Part of a small language model's weights: MLP 384 GELU.
Each number is 500 + 40 x the weight over its row's rms, rounded and kept within 0 to 999. Layers, rows and columns count from 0. Numbers have three digits each. The size before them is the row's rms in percent of the matrix's.

# layer 2 MLP down, 96x384, rms 0.0922, rows 0-95, columns 288-383
101:463519491470507521539436455509485517477519599472612541517513546459490494491525462533498466531577460531525472543435448470495435490550495506551491505454512563446496483438475483498524507431468446477459514588440472483435450493577510483507461498449508469510530474507409473478495500514520445483
108:538589522417490560464500533512464542496461499515505478482581579492510444523526448473472435495469494489581502509480489450529548452490461504660480468448468524534501523472506493525492493437500489516470516511467486534551435487531452491500423419489540560467513468489572513513484505479478476493
092:458607540495504510456555495440508560428543464463525443536495583478496500488470491527452485460491416517427464511528498448488491477508527533501470513500493483481486548464426493469451514440491464549399504578428495522539545526503471460519506533529499507486501494486465478492512494545537413467
105:476441449519526446577449537504508553506474500535518533541470385498502528576507482495498554462443466509528515558540533514483541492518511528496448468498489423548564535583474562393576501550478467535596504427517527502526444500499517505454537436528567613505527484531462487543509513529463590512
095:546505490382468505487548478417490495470441505464506460525450521419512467510505475438491451420514462570527457506492585448498496558530548594476576470516477496493517476497422445402501512471454462508473514467561464470447497467565518455455517437482519561485490500433544439494479509459474468519
096:565464488426488460472628528508481487509478496467482475480477440504463496544477509463494475525485461494568488473483510449512423461510447401495528514441528473528490533505539480477505506466459536522529491458502507501496405493475523504470435570513492479462529459423518477520435463496530525453
097:516485452583466477432532548506512522472550445482465444480525489540537512490443543502488488579511528468452467438485478562534486486490486524470461468516501492505526536540561483560455492499547546463535501538512501517490572454429515469546519521501474509476460498580486542495516486491463546570
096:500500479438412524520430519481513451519504485492509504509509507482510489432540476536490495514514536502499466486504516539480492520520453563499553480510488499526527395562479509455525521522491513479534446470504518490510466505462541523493514427494525522481504477549550555534510469461479433490
094:427466488468517461566535482487448531532511488562492526507527598552491516507470516440554526420425498517506533537541549531491593503482478525543545537549454487493461493452500510550504524510483457519521538482484556461514586506511480519535523483504464455540602544567501515575486502459528523460
100:488505481515487536443479496496508492461534513446522483544501602452480469513519477482447452494480505480389444497485441467511457476560445526502522555517447557460489521455498460469416509441477511465463518451488440512503542503412509436474448484484551487434453483466561445505485444519486502416
097:496490541547468564488448459442518542560495472400493498446524607470503456483489515515468452475434475493449492467426546466551449489450521470533515454566549471519487528482525551444529425454463501523510527540471477552466437484487508440461453456530505443473444532451427417436504496490485511457
133:552501535485447550409531483466457537520478495440489446470463446458496432553457495429440470499449492501493429427511545459472448536534539506476490541477494529513514519485435418488479421476465522489466507466534424533486489489481454430449426461425504529443463502448505489477530447515488487457
085:564457530498538516511549462531475423503572481552437519515466507494517482470564488458509509503487538509533495523447506512467527495499512554461553517485451453497525520524478435475517521512504540535524544513499501544484496489474520532567554526503551484491493448482469548533528517512586583532
094:464515452415480454460512515540460477489512443511455502501489497509468510543532542533465439419490514532560460468529490518558509501542577608573439463540477439580519461423504504516494500525505539441544581487528551444545501482540448468510466549500505461511507433535536452515460453506570493519
093:444459447540638485556484515492478523482428511542496553462520475537475521511614512512539538544533518548523587597479449464481484496480541471421534517526468517471497508541516459541563501495456481524556460438450493526532430485514543561508537488471486497582498524526499470470433545497438410505
098:527460481528453555462474470475534428521501489507531514506483498438516503515462459436435484485488518550453503497512510449519500501446584478530469522518462531468417486509471442416500528501495515485520447488509452521478452497401538480491441497499517651482501575460530461550553443510551455454
104:455546502427470468482505488541530459471598455515500474475473464519484567469493476477494519463511410467559510458559473571520527494528473539598519458463510464502529493567506586561501506532556518475473530573516548455545556478516416504560501529533512453511519513557456487525499564437502499582
097:502508534527504468497504434510490537494449582467595483478441524509540555473546471565522473468501477473574527452490463515530503481526474537531468520487443523489483508478505510525510515465518497423412495491489494483466483484617447461537435520494517514480514530587488505418505529575486613554
081:469641494499488499479486483487467457481547520482568469535460563431498486455405483490459470522509408486503439553487433506528561489538502489622500525493421508464492518498502495532497463507485601464486508503452492485465502531499533477510491522489489493511497385527445515562497498489484426493
090:479466485458562511501502473538556519473527488477481455494495455512529461528403524448534463526487533486437532526518503543508481553476441517405458424431470471533454457470506508537455466509516475523559471467489525512436579581475513499513530552504506430539533421530489447486503478509484470485
089:477511502496405495477500491422545531466490531477536513535504381463477418567512470519395476500537459499452475442480476450559423434478507475480512486545530506448511558503479502553426496530478488540502508501431486497515473518440495483543433469560470445431493514504458552461481508474510545454
085:542492482557540479512482489483475469497579556537526525506529549465509464527492524535521502485487489434382528522427470523489490472484417440475477491534521499460508487580539504504490475470502447479494545511527489459533443506418501499518526499431522467508488541462482576428550527535435508466
106:439544464478512460500551442518498503471548431540439523479483491534457480456486520477471517467505512590541547506533528560493565496511627508461527472485472421480518469562500520570506487543530560510488473483512552517480547512433500513536517511491516457501516563569520567542476486529504618558
088:509492512518480554474491523494546519561508504475517484523420462473497503543546509490492439509517465526533496431453573454464501532451498483503498509454610527520437504500448453529477486543525414490552452488571454519499484530494561531484471519480522529489440501519492522499535518466493527491
100:477487484570493482514428490554546439524516475523470514467470509528525502487415512530484502479522529585537465517576537509476528445514446509584483580492464545544434435463523561526488560534514455511430518495487522528529528507527472503524512445497525489514521500527505492470503530392573576507
112:549443521502468492464494489483511494508491537434474488502517530414510425421533545410530405476491528465398450446513507475482504520526478475476525462503503550484493511487508472457459523491441501499457551499522457502529506483489517506482494562495541565429521461462456509477531459474515516462
116:534462511523508555529549443558448495469490551514536537516495594548508577451536534525513496526519527540581499546508508528485535445444523543585497471482519528454467567510556530440549550482497500463475538514392535440482392502583476507525522469528538472549527468475473463522523546503482469564
094:505489481554550537482545529484497533511491509450459517506536531461493502549571478517503504539465471514483518506556432398472531462511536450590503528505521514495552485524521469438522563463454530594517530464476498426524463522451521491503489521476487543526544503478543438435456516474521554479
096:577533497480473533512455530471567552496449467529499486502471501521500475548495562517487510479523550464526501505453525428510510513479456491535532455488504535552465501441530477579463445537502496539449492560544492506557505493511487492520501492541550442469528524512565569446445529491501623524
098:509445501432469466463495472494511525549524486461468479456486557436461476488542542486535436567483501439468457449489512484468440537522493500412465497501531488533537518456540498510472460442430507536578548473501429495484472524501566478578472464477443513457501492487481532399496507512455529444
102:536574504543450527480477534539503488539430546490508489527478492486521489486466458507472466551462569523492478437495539491528473510513554454523421514533571577524479502424491451471464477461506494490534487432485498461450477460467488453492464448435614425470457471488474491528471533510535486488
100:497433539421514553472472468482539557615431540447478493463535552465467504557487511456481472573486488494497461493485455470517527511488577497427456490489467553505516489455504477488442461500428491542582426475478522493488493497486475478480482548472443527512463485515509459458449485515460525469
083:466514442532483540503572529556495483577425509533540535537396345534506496527474509534422514511469475480509513464522480503522543580480473548524475448580471528456438542514527521428512483544573461521534475508562514453488539515526526480459476537528429466510498585455576466542509514551448564536
095:477489495462526534508504500486504573485553478522455519517515439426491469525505502490485519454538463529411506500489496517549544471524564546424540561450439410504452477557556513523484537434487447510534435546509536524511594457505485525503541494496509496504480462525488457475513509521521493513
092:491556529528496481473534523490491494538512531455584496523553483475527492500435487492452524505476545519588487491500493498505461538513541543508481589497508573555551569547529475526488479473519551536449535556529511482489454509504476499490467525441541504507462569490489540507559510492548504506
093:434561531472513423517467484519501440481552452512438511471466541519509490493478510569512477480487521513420537532548540533493541513433587515386490520469514440539465517566539491504517542505505464515510496516499534553443501470402434513525564504505518498514513499473435538499511480479511514537
097:458468573489552489532529475459529602530539567497586537501547620525546530484491491519545520510517395529528505557435429513521437533494430478549521503533510569536524532590542533459498523440491592418505540432496508479498509469510477484485525481477496522541572500432500485534464521499476542523
100:432501486465516488541551499492516513489566504594538564520572535545489456531456492498540522474502528489475508541555470512532522560486491517486443497478484450498427500496510505529475525527481533452522482534528487491539552481457494530556530483511489502531521566529479510512475515482471531507
104:482328534550552458503463539539465484487406535554480500467476375542504536495470453461513545547498429414528530511533467530467550528496437576392529466498546492550532525511506461484553499476529490487515481477472501465428524510548513574482524539510450530549519443510424487492502522557468446528
099:485500464471520480552465467487481514527526469534475535514565507546505555535475517545557535529507445511561500585559490486543511521569498493427526476420433446466561493530532504526519505544510471565478449556514487439532482537538463518515542501492516499531553502485437497484491559460555470511
107:572489531462464576471500530483538497485468466482455479534407451410471453433535511486463441490523500527456479464487506412491500514515519511467466514468486501516500510464465423493478466468454495496537503496514458500511464521498465488517486451507530424503452497427511429588509470500555509498
088:497433586448499514501541573545503530410519465523460484475431462525501519439487493512468557547431617501489467440562439500510512480509492457502463499471523509515480490548511523427488481534485500416574512516470502508490485455464515504499532402513497541437502447524465434442547532502519473517
107:503496517540492555458525448452508495539527438395471446460612539492540504559574495554475493449526492433451427472464518490494509494502492467545568486522552448531510490503495549434471491504500452492461473519514477537494529532455586487489494536491523537437475491469523446500499512496526447439
096:482545466589403523482489546506482541466521423460463501487465570500468458518505502493529470491465506444511496454471511500474446477473432459622541462505403509491493443495511475499458473503472437449442546534465437501486501538485550529445470506482534495455453477478499488509496481519501445420
102:475417476554529488567455510554550510515544553525579511527483492529489531518539523515560515479529479547492553515500546540530531468467451508491526505495525539458477440508483584543466552489494487469528490452458585452477542492490473519530568509493544422527558533504531490477480527406493474550
087:512474472490520458499476506501541502472495499495506488530554478539534497528485466475517544541570490482499549529502554464506533557447449476403510485503555494527534524584521465462526448472497493528486489579596545518459428508474533514427516547538515547538492542478487548528554457571516544524
091:470476502456511498505544465510510501437487501452507510447536509544491532463482494551494567486524564552478527509521417525472473446448479598520470560506512480545514514526501525461515477442488543455489442491469554519555491512447492502542522529477469482535483475513526482399534535566516529489
095:548568485550488484515449555580448527529579538543527511566510473526514470483492491564483519502554458424538540509491485533485503564519537514461487418536563538499537554491485535643504547544551512460529554558532534510532559524573514543523533488488492493497501497486509582447529543493513514498
098:519572497479463480459498437508492456492514437523420469514449425492497454518525540516431469510561583473555447466502556518500449476460534453606444515486436507470459502516476482553493452533483458528536487468469543553527482518472467491534500544521527519483482537473546513501560519466501512561
099:504535452586519483467516533510473537529475492513449483452517426543471494475421509487509496563536541478458510472477519551489539488565558565516464539527453479505568533448500507579460439527529499495468520430524502457490578502498493519506545434496444522494469494515523511583512485471523463488
095:490576456615525543526485436492536508469489583485537490477510510494503503549479478527525435463451489443582503501479510455456498538549409559555481472521454495524535453549467440459535552488451515448463462484546481487558491516534516510442468532506473501506562389507547545524444443530525478469
105:468468479476555481556444530490477536498467565517542583511505431560496562530554518495506542480518628459533572515486454552524504476480468492478508489521442544439516474528512503510533547580565504528576482495468520500447548537521533583464501509459367493526542495544488475509503533530525479483
105:511412483481451486484474518482469620479460574484522467504562578477482458514484516502525503498522437500495492488443476495518475444473484490384510493491465576506515548461535531441496498499496504547496533476492468474500450513501528469444500519514485510471504521484450414518490474532530457462
097:534492559448541469511494561496513537500455500503493469491479453520502528504504535511566533494484442436572479525508428499510463482528494413604509542520520513497556517448462536467584484573512489517456453489405491502511434464569508494474538543492470517505519584533532523469473518503484425517
100:616512496511530555521425456534553545507570507537433510535560534489524518471506490529583469371507461487517511497525540529559505488526524468440533558526504603492558482540506472559475532460483521504482507563468522522460562512528481544452534510525496497492491505539519548498575448469511560454
108:576482477458514540497520472568493531505560576558520514543472553528489529525511510525468522473539621501395501504556442553499490507517491534510436574505580531500507503547509540512509519489572572528508488507500499530436515568472515506555558494510542571492483475478543483515525548524522474484
088:457510530384508431474463522509484513471551527441530501531580452433544518472516465527520483553499519441474538526509497496483509484466523435520534429526415452477536509570513526560501501498513528500479452483548542462555550483481454549480502543507516577485440474506545536469479516480449437529
100:492431457482532456545486433550491510541495624619489496450484542579534546482505497518507471485492589483559516483508432505542492495488485397458497540519513583509497487477489483549574467480568486462546491500508540481459424506564458465516460515457515509524544465563529523496497471552479579510
097:539456478484577496546531539585487534492520488480530523588518455543478532468484480460578570477441596439475572557561453531489477525505491435421514495481506469515512506523483509567540494589578507507515489483468563510510556524470492565537549495521454534585452454575517538527523541524480523514
163:481521462478546410589520524575503507513552510520485574541468480546526576484525495536555560474530533500503553568563428551500552473497478452533508486513519505494507525526540593582579546550530568481506525481498586505523574501555456567583556515518467521576550545551471544504468544512449525559
104:534510521491496485545482505505526520463532496505486522527467482550454584470518481525553556590546557492502582508593520546483543544463459482537504510545560497472483475495495538511516520616547512515480509464560573505451514507480456510541532484421423523492563578531468533489490535416536548549
083:428488544570508474487551499450492416431449427537543484487471440544520556536490496490479574494496471597570477529462536542474412462485515532531483547443495440444519429449493455416497516536527506522468467536472475447506483474513539451411470438491526429495487556421445446414497501526532442494
092:438577513539491480494464504520533539470541462526451493529541584530512469464543453474562525459514527560460481529524489541499556470465550467550495502469594417487515491491495555508510544537494428474493407548556513515443588495498530519569561501519437478503512491554497462452488497525532451535
098:485467479523503484501544469531457572519503486563481473529528592497495470436431447506446528447474499532451492511530491528507551477497540522445491498502556538555462518532524501485537581495503547483619493510495558475442498475527494464571508464469438503506530450503466477494480499483532418542
100:489437471481546488482485495464517443557486513512529491491499602473515482529461511479513479455471394541457483483470509508466463570492555570462500486533483531490473521497506521461472518455474415465540593506503460526463474495441511499484452504531455480488453527472431469533473536507525494430
091:441535528399518476509476482496521414559464419545449538523473544545481512479500482443497540473465450499609550505474525456532524449510516488624519417533433414491488503468500549480586496469499479441531486497507486487501454446540546475500467559516543455507431455514467509497505531454506581551
089:457439514546470480501518505465501519478445551505451517487495581485523497408519457514525520479466509583570482502507467499475449540542493505391554617572495587507494531538487493531545445488477535485438491518494462494542398476564470501463481453517510560524490502492507481469533464462538478491
105:451519535548470528474511515459463517513465512493481463457479458479491450553464449485481484477547470493563482491395535452457491493570516522463532491451539532514461455465465426481496472504461524558451524501464446517533486511531531489447446441464566514495498529427552474551530543480521427469
092:502508474525498494547533507508536477553410466470526527541453485475485558481515541481488462504484385486551504504469522444467476569508533608547406477547493505513518513483504438469559541500457467526459477470532488511562475498538535507485433562455530551495449525518518569573499515508481460474
097:494493514514454457492509565505537421461507492411446475391624487450478523489534457501502462497478439559488469458484554507477547488496452523512541539524497524532550400435496498498499367506499530492552535555479470486448483545477500503488475524485426475491536470515518469468470482487519498520
106:425488474491520456517508486510478472544571510586520504557538501496527531487541522438505531456528497539460532509487475534447534489443461480453493458484502440467411459558435570537512481502548551523626512491559531484550629520528483548511496513499479503537527501563458510493476477502474535521
103:538465493471475553486532393457437470505514524517517523417461513522440487513518444571448508481499593549514462495509528502524550462444475496503445577519416510490497483501506464468501537456495554464517441469522517488536447480480484485504519452482518415456521494457491481502425486556526484543
099:522517534513462460485501495474500405476415469486517479475477553517432444451569439465508472479429460457578461491453512504478453535473476505492430536548467519507513475408544435503477509476509489510468520493521461500473502449529529503452451482442463448465523471455501484531562489535466509474
106:516528495534557487534481473494524473455434464511500531511498405576540531464498428502569526477517541387492509515460457555494498508493417422606537513467516404519562443528529492500520516540516509496527477531476481495534488519483519622437543467499476496535511500537549512468542526530427437483
085:525563519455445538509541466485520363487523442553451426447518416461492529442513465604529472522456457479493488500506481508534528525494463476558419522480488461405495440494480529504501558484511508476534517455515518534488475531480437440537506493432501458488476488489493547516505495517493508468
099:521413489449511478538510510528485461496559468517485497520466413540452514506557533460528507478536475517422543551511507480551516566554473468386539486483499458470480459546484516511471544510499452475519512506481508489455512487432496533485511489537494445505508476522511479497523505476448548497
097:480429528502572457510504519512522478531482462546439534455460450534499544543481575504552541533450505519560512536540522517485512511483519477373493569492507424523496538499550556534596506489543451509488499500513522474450428538604520471509523528595530499573495484574462537482447545529472531547
128:520453505551469523439457494465490553511473568471538422465450478455473497475434552499465442501487541543531428444446467453495430504451502441416487584511513563524469507464480428481454439453474496456507490534474419527549462503534536479436462514547515536455452463435520504477495422499499469424
104:470476407438522418488516499496470516467525499461488527536512512498469452555490521530605531543550577476440529512480517557524454502444510551417486489552514483492462620490442496569436497561513531519393522527563496501524535476477508491547505564471454504509455467507568594499504511454425510547
089:521501495583549511521517532515504458563452521514496580526526466557506539495553561470549489473493486487500533496515546480475483532533501491412572524468501534534497512489460457463537488523458465509419417543540474519488520537559500466478509574606470485509485541508463503527431481549499509532
122:477524506515559482538421538563479459472552460529490543549538592573497552494573514521539587492479518489519515548568495595525555459529436478589538474499541454450544506544514572543513539541557493484514519531532562540489571473533501582509588529485462512543481558538499556507514573526469463554
094:507573518520531490512453546543530456460464517505496491587444451520520513553506516555520525577434495487487543525537566536510508478534518485551479460504483554517465593488479523635486452536539521492520471490466552506532591455446471547524558457559500495537537555549545529506491459540455607473
094:484473518493500546524470525483497506452425528490608472401514467524515526475501494493517481478545502513532526516476539448473446565504529487495521481515465460502504510441494490474526500515499524473557544574565487515508431482538527513422486492490455484528525528477559501519512491471542512478
120:590467518510472558432518560442491541509491527500516463437549512451494469544507485425442495544505478482422446466506509453472499505500502445498502436469562522520496480463440481409456472491486523512496480507493409480518465521420584454462456506510542491451501535452525477515498438551480479479
098:550471564442472560485506489491522511508406523465535457528495467479525500514546481487489490547515504475479506467457501474457502484514542508563516475464614539539527485479540482484459481481505580544437518471492493474500506482466477478438472481518488475483540473443478472478502468518492510449
095:551464487553473539487519526514455449519513539490553473528465521515546482522526520486483488473502554479396542486460508502483458474500422524459529425464520535447486532469472566492410443461523442522497586433496527506489567445521465470465475508493492458536474509458485533524521482492517492515
108:497523497494523515505483530445493528457450538483535532512468461472483468459477496553514495553505483521494511470462487476506433523499440451339491462465513486523519468445467482493499488461483489521368450486497469521530500514529458484406493501510497459487545555466539496497532444407504562476
096:470556489598478560442515495486497510514501385443438404546496535500474483523470527460494438537488549528466437464523500481504531469469555476534522535491585506519505468472524529512436478469511506487447529484509459534497520457443527478559504506557502490530429519524509482520496461522528389484
104:484487493500512486507494557522477427524486503489491526440512546536532536454541505530467538511527470518580503568516534495438512482527529488545520548509420491457521477540513563454569532472485484482515510492449520541500462508513529507497511542505509524488522474493463450502489550508511538478
094:550469483464497501464531476474486488541453510435515465526425385496533471407470491533460462528468467483539427434539557443471489504426564562515462510512481518479449531467452490514510472549444518467439510484514448568528496510544515487518484517488476522474484513477536504499530492527538455494
112:489511517459516415576503515556507471510564560515474514503487408567523536450497481524535576512500504462534566544578472527503540508468516440496529444493495511496529480508539514514549490607514494520586461552519564469482482503542495532539577469534459543598554535594533509532513550506453560550
102:531531540516429480493500482479445496505476452488535495524522520475480496570534503442417460533530474495429490426468509473484487545534606537523483481511491414559472525449446441464491468467466476544560476544508464527512516562466527505533445442483521494427434486466494464538518430491492406481
103:474541493513461486449507523447521565470480494430489451419593485475514468511473565478433477505531452497465448449448530446492505503506533458486503465516474436526578485502510476478475479471426507511475551496520450517517445522512500517474441517450530465445463567486517496530476459461478499519
105:570548503524505538507513496514524444488508521551496506489507456526468543452418550469515525516535569494456517532497509572515468456495470499488570526465544551500435455512451492491479528539603485510492451519463503481491651480488492481500556524591489517483505451509491555482466502514516528480
103:492560581606477519479535531465558502502480414499459461438519576464510475446453515487478455547506537488506506484488534494512495459509513468582523433538509474519510569465493500516519520500451448418461576415498492529511530479510458516520483500499530580485516501493441512534522439470494488500
087:496580440534509522501426455446493422483525478457437484428490565475522452551511508446479522586532525485436519519468492457546570449581445496589499486508529457476475471485495525448479493509499520493480487436464509455522481525471415463538505470489546415496483495456559481505434530492462512540